Weights of a small transformer language model: normalized queries and keys, learned residual scales.
Each number is 128 + 24 x the weight over its row's rms, rounded and kept within 0 to 255. Layers, rows and columns count from 0. Numbers have three digits each. The size before them is the row's rms in percent of the matrix's.

# o: layer 4 attention output (transposed), 640x640, rms 0.0232, rows 479-511, columns 320-399
# v: layer 4 attention value, 640x640, rms 0.0381, rows 480-511, columns 320-399
# q: layer 4 attention query, 640x640, rms 0.038, rows 512-560, columns 320-399
# k: layer 4 attention key, 640x640, rms 0.0388, rows 512-560, columns 320-399
o479 100:164117123148116122131153132146128126111188120120095098099109152089148121179120174102120138124107141134135159161086174166071128131129124122133108146153121117126128113118165131181147139136138099159168120134124140121137111127120134129186126089
v480 096:115116128131113130165142126177119139133128184101160113171115120097146090144096152145101136108162103130113141146136105106120117114135158125132105099120155159112151167118150143150119121164162097132122114130129130157119130130111099103142137151
o480 086:085105158139171120149149123140151126124107137130172100108095121153145085102118085122145139130141118153109120113126095127157112143120101111101127154123124122095126156125183169105098146084144148116121123138145101109138147078161134157100098131
v481 119:132135192136163127134165086142152149122139151102109100121170164128130120123142135149147138120121100106147168165149131079130114155141132119106183130124161144099135124138118141142151107153129133130130123154169122131152131160129140136129129155
o481 097:120130143116123179152129153127134145145114122111154143131149153117141110092120133141135140124111111097124167152074132162113127148120163118115148169156132158107123124136153158118121122144088151118136118086080126097126153115151157116106162123
v482 122:117106165200147152149143149135139123132139165118184146134135071138127176137111147159107156116128140143127138066133150161113106125139102115144127121141089160107109164110154098132130103163119133132133127099106125184122114058144133129134136134
o482 095:158143142145119107083143124094130155144121101115136162111123144149147151160105164146164123171163149143140112116091094123122139137142063107133110125118080167152087193114142086100148152119149164136088130111135105083166149139161118142129101131
v483 111:118130115174118112148159116083111125110122102106118088116105137104178149147126131124147140118133147136143120111114125155128133135183113136148094154152194108084144107152105160147165172136111138132107114108115103128143196108095136130168196129
o483 088:107101107125209090120113118118163132080179140119138133151118137127193177137149171111140149129116101110159100117150115124121129132118090148099151150099084151084104110111127115144146126095139140168127148130143128085125136094127161144155125110
v484 113:141148175127103111144123142141106148107135093131119135124147061116114094105108137120149135116124116169137152073128158141154076146160106137179123103186105120114143156145160121140129144136136154101152154119108148154096119090112111110124109127
o484 093:132117138136126134115103093083138096124127085133138131133162142093120142117136118116162109159119105121119135126143143148175146139156119147140148116099081137126117136101108132095125141173109168132109087110126109133118137138117136148111144163
v485 114:140140142144112111141149118112144105139104155136131136126194095137115096107150133135077161141077107120108125117068162120111085114099124074123057124128182134110175101129118123155107083107115123123110138161114147153156087114141104115122153153
o485 106:151103151075175103099172125123085113128127160128114162134126147123145117119112111130129134140094127131127122140115112162162135103111161127113118137105102135137133148131136153108081138122127122156152177123125159165154128144141129120105106142
v486 110:102111105091150096113082122100152126146121117130115122119116140096150121076128131102151129137104132103131106153142147090147130114136131142114125172154110112167175107107143158098145132098099135138127154091129151095125160126138163138102125129
o486 091:106118114066139141132115140112109132044147162130111108151140108104144157140179171118115173141105127136110130146146154138127133111155129123143158156123170126163159147079124166131111106124147098158092132122135149159126100155130151112138176170
v487 124:137137087135116118138093104078105101123107124127124129114094152077135167141117131127125145123132166149158138128121131117127104148141149138146132143135093150159113143145148135154185121127141104124141144119103145137114120123120115113167128123
o487 095:136133066119098132168101158153166141074131166113113129159143111117136089123103105134173123153161132127131134137131145081111110118140126103151141131089137119133086122135124105180154121095154101105146161134141106086103106135109157120119119122
v488 098:129143148114146156143124134142118128107110160137138106131113089152095098126164129130143171131155120174124142132104158114111107105086142141158126144118107123111058098146115104110140163109150137136134179137146114146129114137107118126096130113
o488 087:098167165143096104136135133110150134134118126130133120155163140111092144138098176141123132099144140106146163134120089115096113093097153148179132119168117099147155087145086124165151139107156118069141146161093130149111125105129108134136136149
v489 114:112138093129147138131114156117131105149160148140134149132081165180114172115142134126148170144120141134124109167114116177153146112139134168116111125086179120130117121118136129140063149131110148143128100134168124108141130099099143132119086134
o489 106:130098145157176142131146134117105157162162117122106139100101131135149159147138173142101096161167117143112090088161139118106158135097110150098120113120123110151187099137104129087124148118124143135145138146110152143121116200127154140128079137
v490 109:124141109118116134113084113150105120120122081121148063149146138164090155106133092141159129149117138125173129094115144077129132133148116108138123052099196153133169136163096127167174128107172129103145097101144138108135135158147120133082112097
o490 092:098139175105175156114146117092134157125160104137135111152177147131184145080104175087137136157107073142123149132101109138104171135109154130178161143193150140103117103144086121148138128096114115147162144116098133099093085144128168124101133099
v491 116:129141151092117123130168116120127149122175097124103145083133116132164130075128107125100138152110107176175155115119148138136147169111115133168167153126170107107130131143142119153123109141140177128189115149108112103148151129119123150119101132
o491 101:134126165144110144076128155082142115126157151123120107131122161130155140135147156159160105149127147110167153139052162171135129172138128059116156122143104114130147141131114119120106186124138152135170143097161109137108091135114088177094131184
v492 099:133106112112122090110113153149132157099082126170133136130083157173071115136163129140149088133162113100123132176110167133144150124096141129117120137106117101149130075120123123121077095149115124142102166144140152146133113171174132148111113096
o492 087:122148105130087160133143122171141126107117116126150096113154183098096105112153140139093126119111136111116121142116162113132151155117154119147148075088144077098150118183139134135085134122109124095124119161124135134133118126121123090178168171
v493 104:133142147126155142123095102130155125160160144140146135099111107129154156128114158131111139133193094120138106139086085126149123131121103150074111082082195147150100146113154125157141124134102150134148118119121122124116159118178117114122142098
o493 096:113097102165141153133138167140109078143167163137129125160117091130164115141151128137118093092122142092161129126140127126122138148140100142117117094099093107121154117112097125123091167156163164131128098091129116132107105096139108118123109124
v494 124:128125123093115157126095109129130118082106126137110156104118146163043112102164122120142140110101147129108147115128137168146119122122151086111134188108129150131135128160153130143129131104130116128098106143122153148127101113205129109118104141
o494 094:129114133122112154123173140165097149097149152159087170117143121104145131065103108102140149121144116134119125132153129108135146098114140138146097091102121136116146134206089152124149132107141138125121134151121123129134108125091139125154142136
v495 130:122131194101158137127125145119138140105141179137144160129114156122082117122124129130127088122118092155130137130190158103152115131120139096130185126136180134106125145142154136118168123120117136122132116141134136093126098120153144135121113127
o495 103:125143112132108133151164181102132093140103145158143140152091148162125115118159109150121107084140111136166110118137109144153118169092198127134135152170128125124140150191131127105128112131119135146138076097170158107137140128113150128085110136
v496 101:141112136156122117142117149115128146111141103168118078101125152149118116126114118140114126105119124129072151134155106152132135133148160132096181226151090096115127159112130140126129121139169108091166122144118147153106116095133164105139115152
o496 079:115123088117097149123132145131097117149159176114096121123177136129119095137067068145109117118158179117111173127101117149130098111115136143125117115134142159112135158115144121121131091137136148139130110137107081100106133131125127073111158127
v497 108:137114166077136129106141124148138158150125136153127147148168099126102080140120110122134099112145093133122131126124125074115124114086117082126122082157113141161074114122135120148111132145109138119117134108128126155126123155198149125112134130
o497 089:152144183137119116136126107165137108121063130150105161123125113112105140120100149104079113088135090124140157143114137134095107115123184116156176099113113141161119078157141117132155132134106114132101159130107103140151112161157132144115104118
v498 108:150124135116133133120148101101145166114126126111113131100074193131127199144114124124128125108078121104100111088140145158127149147151141112150112140154150098146165092130120137117104082091137156125149144135142144100118098138117142137104083132
o498 098:163134160165110092084120168092122130158099157127154092136095109088120156127145109165130107149136127142098131125102073132139138143118147115134114150137129114129129140100126128101110149147122127174096128090148114126103133167097086133143115128
v499 104:124112102144156097134148142115140177105154137166126091113116122103151094168130131138141124131116114110126087179130157095111168132120170144134107188153131129114116124102111130113091110133119101166115165131138122146104111138106157155121132137
o499 087:150133141126091131126109134144149145131124165170131119146145094123136147139148121159050151106143147136143123164114125120109107136120174136117135116143164056089118094086181161100093123123140112135070098115152150158104125133149112119116133157
v500 101:132113134084140136104114090110151153127166137127104125097111082104123109151107108126131117127151152121145165107124146165128126163076153100105126149139129158130120138128148103107187143133110149125133159141120101138136134159098146110107100109
o500 092:131178183175147132126121148120116085157147124110107132112165106135144164141137135112118169101097117137125151144085124102110101138127115080122161122155114130116117121151089102165151165119131136133150137130133151152093141119077112126121133114
v501 093:140145107106139112137075121103116110081097139095110134128086103175153100093142111128157080144118089131143173154141124086130106101105164119125149159120130118155109094136138141147126126112111111106110138150141163144120144144137131147116118121
o501 085:117164147099108151159128148103106131142139159124124123145135146134109165116130132110109192100114122126141106150180115137121153149114185091122129082154133151142125122110132148125125124154151120147105128138106107143082142125093110082128130134
v502 126:123128114091144141136100134134140101129132182142149121115146144150094114162091132123110108143151143126132133126119121110116113120094109110119122066128153141167132142125109102112121143128047163130145158154098133104119100125096118131119153116
o502 105:101093081088116158108153112108098094136101083153122106112136077118128100130173135144110138121165151122174140125162120108168125127150141157143101118127171104132120127162101098148130176153075125123111154118160162187150127138093109116126161103
v503 109:137129146119120169144117116100145132129144097157138140146124204146130143145107131144142127123158176116143135141129086162117152111109131094136160145118111151110078171125109121127146142179114114121152141188152103163119109111137134129137146119
o503 087:119146099121107148111143083147126129131120145122144144131115134103104110179090058132131112090107149127120114184113120067108154087129138119117100106108118143113096107195136129116125111144125103137115126167187101098121135169118151123121178097
v504 111:121116128116141097132175112146114130122102138141132112104164111085148102114132119132107127156098133170117094183097154082087122139131117116114145114108147135109153104141093144137119113135105067193127112144128151119142162148155126144133162093
o504 093:144145104114126101126095172147130119074151123148108123137144109115116150140126165144125184116128125135125106146124168093124159137119154102118141139069151097140161088123135153131112121109140117149153113094118155147125099133122124153158130104
v505 103:127145138088172106116163113143125134107119102104118060116109118140111126075174139140114165164130105137117144139156160103173112132147170142133142095102124133146141092145130119121109151132119131124132138102096122096120167135117116146107131114
o505 092:124138145136150110120124126133122105115146140110065149126100135083164193122155126111106141129157159117166107158155151108117158128118136126123096073122086137132164139108117108144122116137154154142203109122120143153069103129112114160123087114
v506 109:122135150125126152141085157159122119100125081121162116163185115157088097087142155157148116142146121187102170124133123125105146159128142135132138132130134125142115147115132130103115113159171124118108174116158120127120081109126119147102023161
o506 091:118159163148088130129128149136147114104119108112118093151129114140097098143149126155126153157121123110146147119153070082139124118113164091174160124154129114136116114127163121100114137110133153153141145137113109146111116157151119135092138125
v507 127:116156119119125125131146103113123109135172149103103108122138130083136113195149121116121140095128122101164092076164113177113120120133130112136108119136130157084104117148123146112129150110111108159132072148164117142118134121121159114156163117
o507 099:100136098096098133175168141165105128075140161114159125144152135126119142134149091091150105103176070110119120115107115106117141074148155169137119126145112137102127124116112126136117099153151140143155091156111161080169131109136142112104162150
v508 099:143109150109123104123116146106160153115078151120107131060149080123151138112129119105158112133112153118143143107105136098121094132113135136134119136091103106122124105116110118096146111115112170138108196125100114116166118173133114125115113138
o508 088:120158162112098133136122076127123144117125135151113129133136133115140176102130183126121137134120114132082128128128132128097115110131125113176132188131121123110151151068112108137116118116138094100184128110154146166131093181096112142155138137
v509 111:124119161119111082103115162139120142145098132131130090080149082109136092104118112132125113108138065117108142131122160175115118089088169114113087098158132116103096112127125120131133169140137143114090157163154103155143125145103159142145139115
o509 104:127159144115153151142158114100157105145117158121135117128126118087146164123133151163126144144138148102137125176145141099135122122111123129148130152122100165151182122127117071169141119150180094143098136150140054169096124131129136119121082132
v510 143:119119090138131115107096109111098129119109126157155098107122147146159132132123138128138128145168136088102172152084128135122146125120124159133155093115149127153116145122141128156109157154109158126084131133112119147137088129092124148107161122
o510 098:156106136127100131108136115125113152127148105158097098166130173141080157196141155118119137109152150118122119145108108116095117137120083143157093122164165113126161131162137118146167101109138122094130170111131163106177108155116157111146161095
v511 099:151143094159149072124115116104131130153102082171113113128104120167106162102136120131136086134080114099103081149125127137148145114151112154109140172103109106130141091118156116115089059145125109117155152140132135097116134119147130149135081124
o511 085:130129075145059157110111145124146133150123134122105154115150148092096113146123127109101139110134173177101164108120118160123138142129158150145128147163186119125159128144124146134102151129134106132121151098113112122126105139134128115183114165
q512 059:145101168130138127134116144118130076120134134107133097142100091151148117112116115140155130138128183123107110155085133148067119085152120125127121140119181098119170100122130121160139139147113103135093165126114160151111151150101137140116140144
k512 053:132111129117179175129090173145109115126151143126104118103091156123123148141146151112148151154152114129171144129158104132102080104153104157126128122141133139151149107175156121085121114154141144116154120135082150153098143152144098127168136094
q513 061:128124162138118113124117156118149152131106116112129148107145180137109142127123133099099126170121070150093112147114095126151110171099119107139162121132103162119097144105169138124101101119164120114190138148122142106143110100149113143128095095
k513 046:153097149166179135157131140098120133132114105132125146147173121106136156141128116151117131162156123111139134123127116126180130105129135136117126142112131144165129138117088125134083105156197083105130086146155105110131109127140160151140116112
q514 059:141178119181167136094130156128104121147114118103124115097157100109124169089150125122106131139154140127140129118143121094136118175142119121126118099124154110130112136170088143146061157127166136112099117103143104173152100135150124109140121129
k514 052:168167180113157107145130124156142107131157192159096138146070114134119124113115116134128095112124155125191136116129110176094109123118158094132116121139104134132122153128130120087105115112097093122133102096115150161135161101120104111129147145
q515 072:133149105137135124105153122130130110138093136118093146173100139073128155106116133125116160118153182095151114139139134120108129161154148112143058112110145108125138101164072098109124163129119127154116150133143100157117160157110153148123146145
k515 058:105121089129151211129048115120073131177131124144135119095124158117152125129131179074166106157117112142114162098148091107101078160142114113097155109165134147117130122168139152118135109099101215128103182118141145129114153129139112089127131123
q516 073:138124131182184137096108146148119110126142145119110126160109128114092145113111130144135147099148153121149116152144120133097144138146099116124078125097121087130126128186108145112116155122099126157112145119145119181129156159123164126119152143
k516 060:104127121120139198116126107147115135150101138091133126109124093147141147131138166109146130133124102124126154111167109103073046127156132125135163132177148176139131125149129115124125127093099173118133166112141168176099120161133106088123114143
q517 078:164126120164159117141128129115143127131141123156084139160086142106127172085130149122132143099140140115131093171135141141098137161141114134155078090107155099123154117198101113097117160159140154130088141125137081169137150165096152135100105158
k517 060:124119120110126136091129131130087149146129105119148139144122169131153145137152192087148166116130169129141145102182116079143130099128090143118134154150132166118139124095141176140155146142138090129105150147157132113079149152117090135130139144
q518 086:140125092112093115156118096095147137122114129137152141163144091173127122156081155113106099111102103125128127116141137148144098138101174131124153133133127165115128116115143110129118110125134113118125066137100150071101141098136112104146100123
k518 063:119154139139117062133118127117165091088150134143157133133135108095131127156101072181098122131140128123108134163106153139111190092146145130120126135073094090145117142134109076108107112150135098131121101111144109149174094120164157172140098083
q519 074:156136160115124118154096154101154133127112074158111155132141149155150128143109155129124142115114101156172115131130167113124143119124128177133137116155121177128138139128102082111087103130119100106072129149140127102119133155127144100109098166
k519 069:072185096135168091114105123125115101113157119118146119113139170089098120169113092164112141156141116139084134096097160093164147122138116107111099145093102118111139089138122121107147126171140149112114144130153097081147075133153098130166143119
q520 088:098101131136112130135113112136096127127124173102156101095134129103095107136149093138141103163148180097101150137117113156163145124150112099117133155122120058158098170124158116164122139112107120150189165108126120156147141091150113149119169138
k520 057:173112140141129192150155140131110191099114074106113120125133154153127113112139186111152145122135106126133118102157108141146096156147104127135120137176132182116144121094162136130142128081118163111134137139113137093089167127107099090140115149
q521 087:142131156153140125127142159121153117139137057135102153124118155119140179102160141133128159134163122155152127135138191094123157108140103112146099073161110080127107165158111082142118131144123121148051158128154070134129147142158179134124121131
k521 069:117176122148113122118127133078138125124146116151135148149143168113125113156120086129176123122130148128131145104097151143156145104104119138107111187117121157126142104081135157093140144154126100134061103173140071091162180167113127143101129158
q522 078:105100128171130093109098166184105144149130205099159146105139111147148149114118083153141067145137080118120128108123117139118138095128125105100162103122129101123123100111127163145138188165104096122143083116108152156142128122140126091116163146
k522 071:113133151119138139114181133083111108078169117112137124102083121096146146130147143161105143132119136087150131165192143121103119105158140139152145146112121113116156121113100172110127182139183102139145141134141160077134153159161095162173114165
q523 065:111125164196190092120115165155134122123106155084132111107137145149122115116131136168130089141134105146184152164133177124072112100121128122152162092137071118129135152121100119140133160123134111117083126154135112146120146140164121128108145135
k523 065:106098111101100097131142142081097092093144116160098165136094138120110143163159087172143139145151190095120145143139131146162144131143141122145090160085116111110170119090123127127139141167193112154067180133134128073172131166157160171143141133
q524 110:143147084086129138129072131138093128108102146103166135150146120120098063172126150118128118126129143153154152128138109129163108129103141124126143154131121168154081121150161103108083100093134119108143117116111162118151113075136105115121138133
k524 054:168134141118122142127130133115141144089107085116108098134111150124131154104124128109114169134122169112098078152124116188143105145129162131126095154165110098122124121081144140158153119144140136127179151116100133147103141101109129101131153156
q525 077:102121133098140117143110106122135128110098119128159093116150103131112084154148143153126169168125185141149164096144129119120126138112136137122120111139128137154113130125170122118130126105138097133124130103107137170161122060151101146109141138
k525 066:179140113180107166140128152117110121122111093123119123125128179139118141103123158079137169107134153123136137122134095131175117118123095122132130114147127164128143092156147142129146094109117120131139147128100081123128166125116133097138160143
q526 085:130125146102139123147088121111120105134139093133149106136143149114147156143116123090126138076121103125098104121113099162130099130140159111156081157116172116125150098122130158114149111110188141118144096123122152141145163122097157115123125142
k526 078:132173132158148119123200142093157130106163113108138110163109119097120126121153134157135115148128137122114125150147155141174132188142162154152106117113119128146116126095096123133151139135133081130171156129142169117108114125146137153149129123
q527 100:131119122152120119118133140113151147163156171133098133150132172130124148087113085159129113102129107151138108117122138129078124113147126090104142119116124150094125114099100128159113155133140142117129074144138157085109155168094102131135158128
k527 080:111107152131160099093125112116108119087127137136171161103125105109157142126127129156120123170129076086137131118129153136075129100123126121145119125076102115115152109129107116121148144173157139152110155130146154124166113151143132173150135101
q528 084:113150048146116100121084128132123133125091089116143124101121141105119113176143146109104127120140116126067108103192119187141112127116171146117123126104146123153109129105142134107093131135139133117135180104106113154137145112095121121137151122
k528 071:100141134129086107123130120123122119117115080147109127109092137096124159107148113204127099203111125113113131128146195147130122121126129088113092103113080131092174105148132170118143151142144137123074110118138095135102124153168114160147113162
q529 204:146156120121097136141115116131098131103116109100138127146107110133145090176136171094139132129123130144145157132164139129170094155118125123158147130142082180145123125163151089130128104086147113107153106098118170120109097099143111113146113129
k529 058:094089125119090145121132140128119170102116102124144155103152116133195136157111131113131148113084115128144136134134143148117145128134139119119129085133153089107118121058120152118150142127135113110125110122122099116124116117129168101142139097
q530 088:135193074107117135105127129116118113159115133139117084096130121121142124161172121126138119138157145143096129117123103124147143185134122162130147164155130130099127140187123152112131133154178134164116117141122171123146135142110110171094134110
k530 082:117108142109123143129108119149090132168136130163114137130155133144089181121128097118144147125140075131108156121154083102153117111133163121134147120072146180151117115128120148145145113138101133074119164133134090184130127103131145116110117158
q531 089:144162163111098133095181130088171075103165151124095149102098109105147137106135112108109125125129148146151141121140157100140111121104117113138128133091134101161132149161130134134133122098066184132118195143128137122103081115131114166116124107
k531 075:124124137140167124124163131154167136141110184121129159160151093128131161145070139124111115169124093146103124129102099142176144125096093131135137127097152147135086157065133147151158163173114160126109081148124121118075132176124106117142096133
q532 088:100105161106136129126123121108105118094082109099067117119149190152170129114140139130165163147159140142138127105082098137097140093117150112172120125091146120140139149110140110136136123138171121149075130154108104144135100156089083150159126132
k532 081:089135124146122150083132114100129166139140116103114133154104116116128166129135135109156124144158059102122151069134142140136150147125149135100110125169156130143143173162126105129118134129152101102070108109139101155119155171148115113145115133
q533 098:086121133132134127107112126118099127117181123114106129113168116094111134104141131106137126149155150158099127122125115149128144071132110125128146093149159135133091143124166105133156186125127102150141119156115130104096119104096101155112104137
k533 079:109152120138135113112067121111132176132111108118086159170115120119104101139127143122149139159137038152139125117161107137099124139131142153106130123181135136103122128162118088136059162124148121126108134100088150140129141148105116139141177108
q534 079:124127134138143110119122140129154118106104140141100145127146130128129125127133135124103103135168095066135148102178123123112147107151132118092124139152096133144103210133108123109144130124119116125123107140126096153081117140146152150103093148
k534 073:115117132086092157143133123108103117088152159111151126134158151116136081099104146126136109140123148125083140137112107141117126141127110138093156179119091131117126139123103129135144137152102103124113138151087125133141118138109098137103119118
q535 094:139102112121165125123073124138165134133143158115156114153173183111146125152137156121167107136120110097102137142131115132142104068122097121130096142120095148130126105085167115125104183101129076102126047132121099157123106158108187092131089151
k535 082:085151105145053136121100110124130091154116138119128143159147131099183121156157155106154107181141097066140156127156163127163130131128118113122115124147143153168116138137118061122100144089126145118141163134101150113104128157134137125123133132
q536 080:126116098125152141137090140117113159168113122129133119142157153138123141122091093141114138163152088119120110110138118091114103118119107161161105100114125137123132174127141110185121117143126139128119110131119152110135155113170117093151138085
k536 082:118165097128165137115133113132118152117155103132143088117149101099130113095184128134121114127112115130145117109125141105120116133141124143118116117107125155109162115175153115102070103122195116155129111125168131175140145124105132109144112160
q537 079:135119115127113134148156137171126111086105087116141074095140116158199095150126166137135175161125180119164119144176117143102130166130113124116135110159131175099081112130151095152142128115139154142172152088099107129124134135145136122138116125
k537 075:100058138143078172088090132146125130112152108113148146101132123120137125103081101114150145156112121116119123120105146130162139103116107117135114078120121088128132140106124155118120126144138153135135154118132097121161116103155157103164119096
q538 080:142140161090143146117157152126121108147136094116108149109182166124121129124152137147151091109138100181169130113095160170100123106112077118133099104174114146134114116165178112073187124128095119149119094119161142094101112168147149123119109140
k538 074:103115104114113095096180127144126143150098164150132132167133146128154131120082187154133089094128103133115107101089106085105120149093144158156143131120195098129146104141132140126149116120108112103109146137125126150156100137133137100071135125
q539 092:142147063158127096153173135128137095106156135107148134170143107139088126105144127107139100152156159150143141160113128115097143112127072111124130123121139097137133131148104134129162168153128114121134145112121162140120152152081112147116116133
k539 082:167113156110081106142129116176098141150100128144113128178144180126098143107119130124145132123143096099170117137150104107164135127134104116176141148099087135126106096119146108164147123143159100143145167145107120111139151125174113160143147142
q540 084:131152094119116177141115127139102110125145161153123147078163169113127144118148132153145133152155112123167087110115147128130134117141134120121161100081147171179118131156147081090110149113148071172121088134109165118151140123108145098146104103
k540 078:142203171139142095114157124111123127138167105154142090120137095158138105123112127116110099119131095147128132100153154134110124145138153139176111069157118108143133115147134090169123140160171127161183159117153143151152084146141098130108124156
q541 087:135139096140129142160078120088151094165102147114105173129124150104112091141156134123157107123146117157146154118135123120168113132138132054116135134087077175137136132139102113153127162127140135101139049140118166126146136123113110116138144137
k541 090:186190116168164166142128141121116088147145124105099148140138080108080142124138160104125112111148147121126149176152114107136122142153127102136137139077128124146115132164122120137087122093199084152143133153142109112105127171108078152122126157
q542 093:115113124124107125134113160151141118109176177152159132133094157123120130102115117131139100172132156168085127131134089170114119131128111143139080100097139106127158141124083140157081124142161091147127148137115116135125100131065121183094118134
k542 087:119124112157165134140120168116125112132137212130161121150155136169094074140141126143148121151156136128123128176098100123130107086131126105103121163137125125125116111129095101113132151133164138109142159178140083108191143155112137147141132128
q543 086:142085124125159168146093166108111129119133123134140151136106121131119121095142133120096125130134175132136106110166088131124143155156142123140101146084140106104215060098108160065143120086153159125170168117126105138152179126119121133076139107
k543 077:178156133132172107115124117130151110145151133129102151110145146142073080125118101156118150100086121125127103123106080130126102135104128163165120132076103118126131141148174112122153165123125107111164121108120105131174121076141127156133130117
q544 052:178062117118135101138124149127155100100108137112116112126128146139133101099116142135120137110128151126147119106122152156091159118122158157138118086118170132117158141100121089130113113155096103158138116121131140083122071128165155118112135114
k544 043:130120108129135135143128132129094182128141118122143108113161108071139138133129101142148101104145105119071146099131113131093071117144091134126145108100083132154115083133125128137134145097108151077080167116100106108145140156112139126116109105
q545 061:115143137131138147132122135145089145143118133149175136107130155139132142146132130119123126179140069148170125078126122098144101164116115137124134113118096138125108111138154127125123147139137132131165116097092110132141166118143122134149083127
k545 052:137168152113129097120138142120162124102134124131161134175123121139128128145109127155157159132102149075154113117134160126128119114098138093111141146096117088135137126118150112130150135154152108153142121123146123068107120106151159170112171133
q546 071:122126154117173124152194119125131139132112150121125117144092140131155116088158163114121119131110155133128122158126129140074125139141123127112093132118206118136172115165093100110117150121123135147106156104096103126130158117086129150111156146
k546 058:086078099138122133130100144113129145132152126125118132135153113101161129124113128121166120114144089132088150120153141165096073126143095146091120070147117163134053152120139122150091106089128174123120157128127108138118130143114117099147125127
q547 068:127100078098096133150131113125173147132124164165151117131153105154143110160120136102117079135121104123114144161133128154092099128118097133111152126130166160132134109102104075119107105127165153131151140143115146091133127131123094152136126136
k547 059:126125099125142160121169134148105110111113114111154138123103156157152129108123120109131147099129143159113121169121149082126134145128090139126150172135133150138151134077100160142160136177157129147119163120156106124093138109093109151143133140
q548 071:151119096132103106178148124109158129129128131151131142177126118130146119109095157102117106117124106141153115163128141143102123173139136146151104115119185164111151095112066098101111133120145143136123114147111121095134131155128108151134085161
k548 060:099090097114151096112162147159097144150119088099140163131124134138157122127145149153138174146133172113113116133123162089160181085129134155120141155100129119114152135091114146141170158153167087136130140116171124118107123135121119169114134152
q549 080:152142097114102128180133095100143143116114107129115132170134126160147131125083168106103128095099104134156137145120131144107121134145150153120141119133173178111144110102086081092134127131167145119140106144114140067124163121144116115138094128
k549 060:112165124118126087077149147110152094124144120159148153167121151089145118130124093174132126141145157117109145146106164136152207095100125132135127181090140095149114154128132139137137134155183077135085097116160077102177124142111152194130112100
q550 075:082108155117102155133091140121113140096110137088185109091153147132108100173146118128142104150131140103155167126100100132154139135134127104130173162147121130113088155103147130157128114102113097115162120099112159129160124065159110127105151109
k550 057:122146151128123122166077077158134151161120134101118100115170090158108113116104128108112129165100082135103107118115125151117105195150137107137128062138107129123120097165150104131070124083118184109164138116085156146100121113152146068123150155
q551 078:107139123054118136111156071105122127119136117115131078149127160080119131113156140129121184134151211125127118149114168132160125109113129128160121148150128127109111146125164118121091109105156133124171177149145069151127138083164081163127143132
k551 074:142158154165126116172104125122134132149110091131116142151156176139139116160131147084147134145135104114111115096109155173133121147125085109117136149142130157136078118121153132110088108082082152156093111149110070092125151151112141116110122099
q552 080:112149157191174104097120156141134104128191133135103123086132152130159151089149096147133118126154110126139113142112157128113149086136075128145108098101160075113153138118102141128119159140106140120113138126142076181115122169105162133125162109
k552 060:160115125134123176086131133094120109112113120141126177137084145122131137121108172105160127113121143122155139155165114142112117087115121180126151157126133157134127119089138180113161140149160085155086139148134110095147160175093116160102107162
q553 086:127148089115106146151132095092110165150141132169115116155146137091148149088130139095111140089163151131102112138122121128135104133130134125104080130127144082087145112143103119114137137160155174114165149150156062096121140153107145163142127132
k553 065:115110151153131125124147138132156128168116091137131143143159146138126111163102131130162100085121097113129129149117121135122166095103120155104153142144111140156114167124137151099111098135115124132107124136143087151161142118098156171090115102
q554 087:149121166188109111130145179120160122141162095144092131136097126158130147113120121146129142117136061145153117141118173085081154123142112144132139089121082137116172142132105121103146126143123103122067128160154099103129110192121172142117093139
k554 058:059120125140134095136128111117136113114150113166140158117150133078151121151095113105115143128117133126154152144136131128116135075114106100112151169096137094116130090104140118098142132135160126142084131171136087100158136137144119159140122108
q555 095:126133192187136117147151152115166129134142091140103139156105119160128165106121147135132144103138085148156125157128177100091143137137119144138148107160105147098182137122092101125165141154135129130079097144128099094095115193133150132125117125
k555 061:091152126123131077099120119128137117124125130136114160136132131137104125164110081147142112123137155151142137163092161124105152121098132179114132156082119108147146133137113125100157124143116124161074139156153106121189076137153132170110137112
q556 091:113112178153166111110128147137153166125106166119158108124171126137156147114123104171139102158129091120187122121109159125098164105125121109100153119131111130120113121109130119161106160155130126117093112150135092169143176126153155134122131140
k556 062:100103134139108132114118125111120144100128112140069149133084145126124108177115135130144101113143120105148125146123152129109149110108097107127146180059114126126141107103124183106116140173121106161064135128116101072172133186118096180114108129
q557 096:130128138114136128090172110108156135122124149119118108108166147118131115088142148151126143155144190142172121121092162117096161085125114101121135107144150114125099153133105121104129148137118173141091160153144056161147160144132118165123165136
k557 066:129097152120127119088097133129129143130129174160126173130093158120094150143112132156152108097123063125102116125096122132107146087078132140101139157093113112105133131136149172093111137148154107132076144170127091122139127158130150155092098102
q558 085:101062085157142153154109163154126143131117115117164124109133072169141084137100133134128100130115136156187121147105145132107151150129155166122153116150117144118123089122136124167091122160110080122079104113107124131155110094142128132117094146
k558 076:100135122116119176131132102087158114114130076118110124124103203136139125153108112110129140147134163104133128153136110107134106131097120101124187164112121129118142128081156090133152121116133143134122133151111152091141126151148130109145095145
q559 083:156187168171170158169113160148143119166140146130067144132110100170096117129141175145110102097113077151154141103127144138114111133139134189125137125141094153112154123131104129130129088129115101122135109120142126106077139131124121116095125132
k559 078:136164091140135127121133129177141142142116154122121116137180147139118090141128129093137148131128134166115124118115143114118159161120108122135174114116130187182091137160121117125109131076117141091088132122093158155140134079133091099125124181
q560 082:133113100137140173136094135109134112127162179097079135160156172160149109120121121102085088112122088158126126124127158143097113124130155104127134111109100135146108125115077110141090155110128131117102075142123127112099111133128148106151174129
k560 084:111177098119163078117139138144131142114193133123103118088146114132111077136176115157123093171149121139104148150116171113154167155136128128136111116082099127131138142117103119127106163139170114145089150152120143091122100150114078153124141112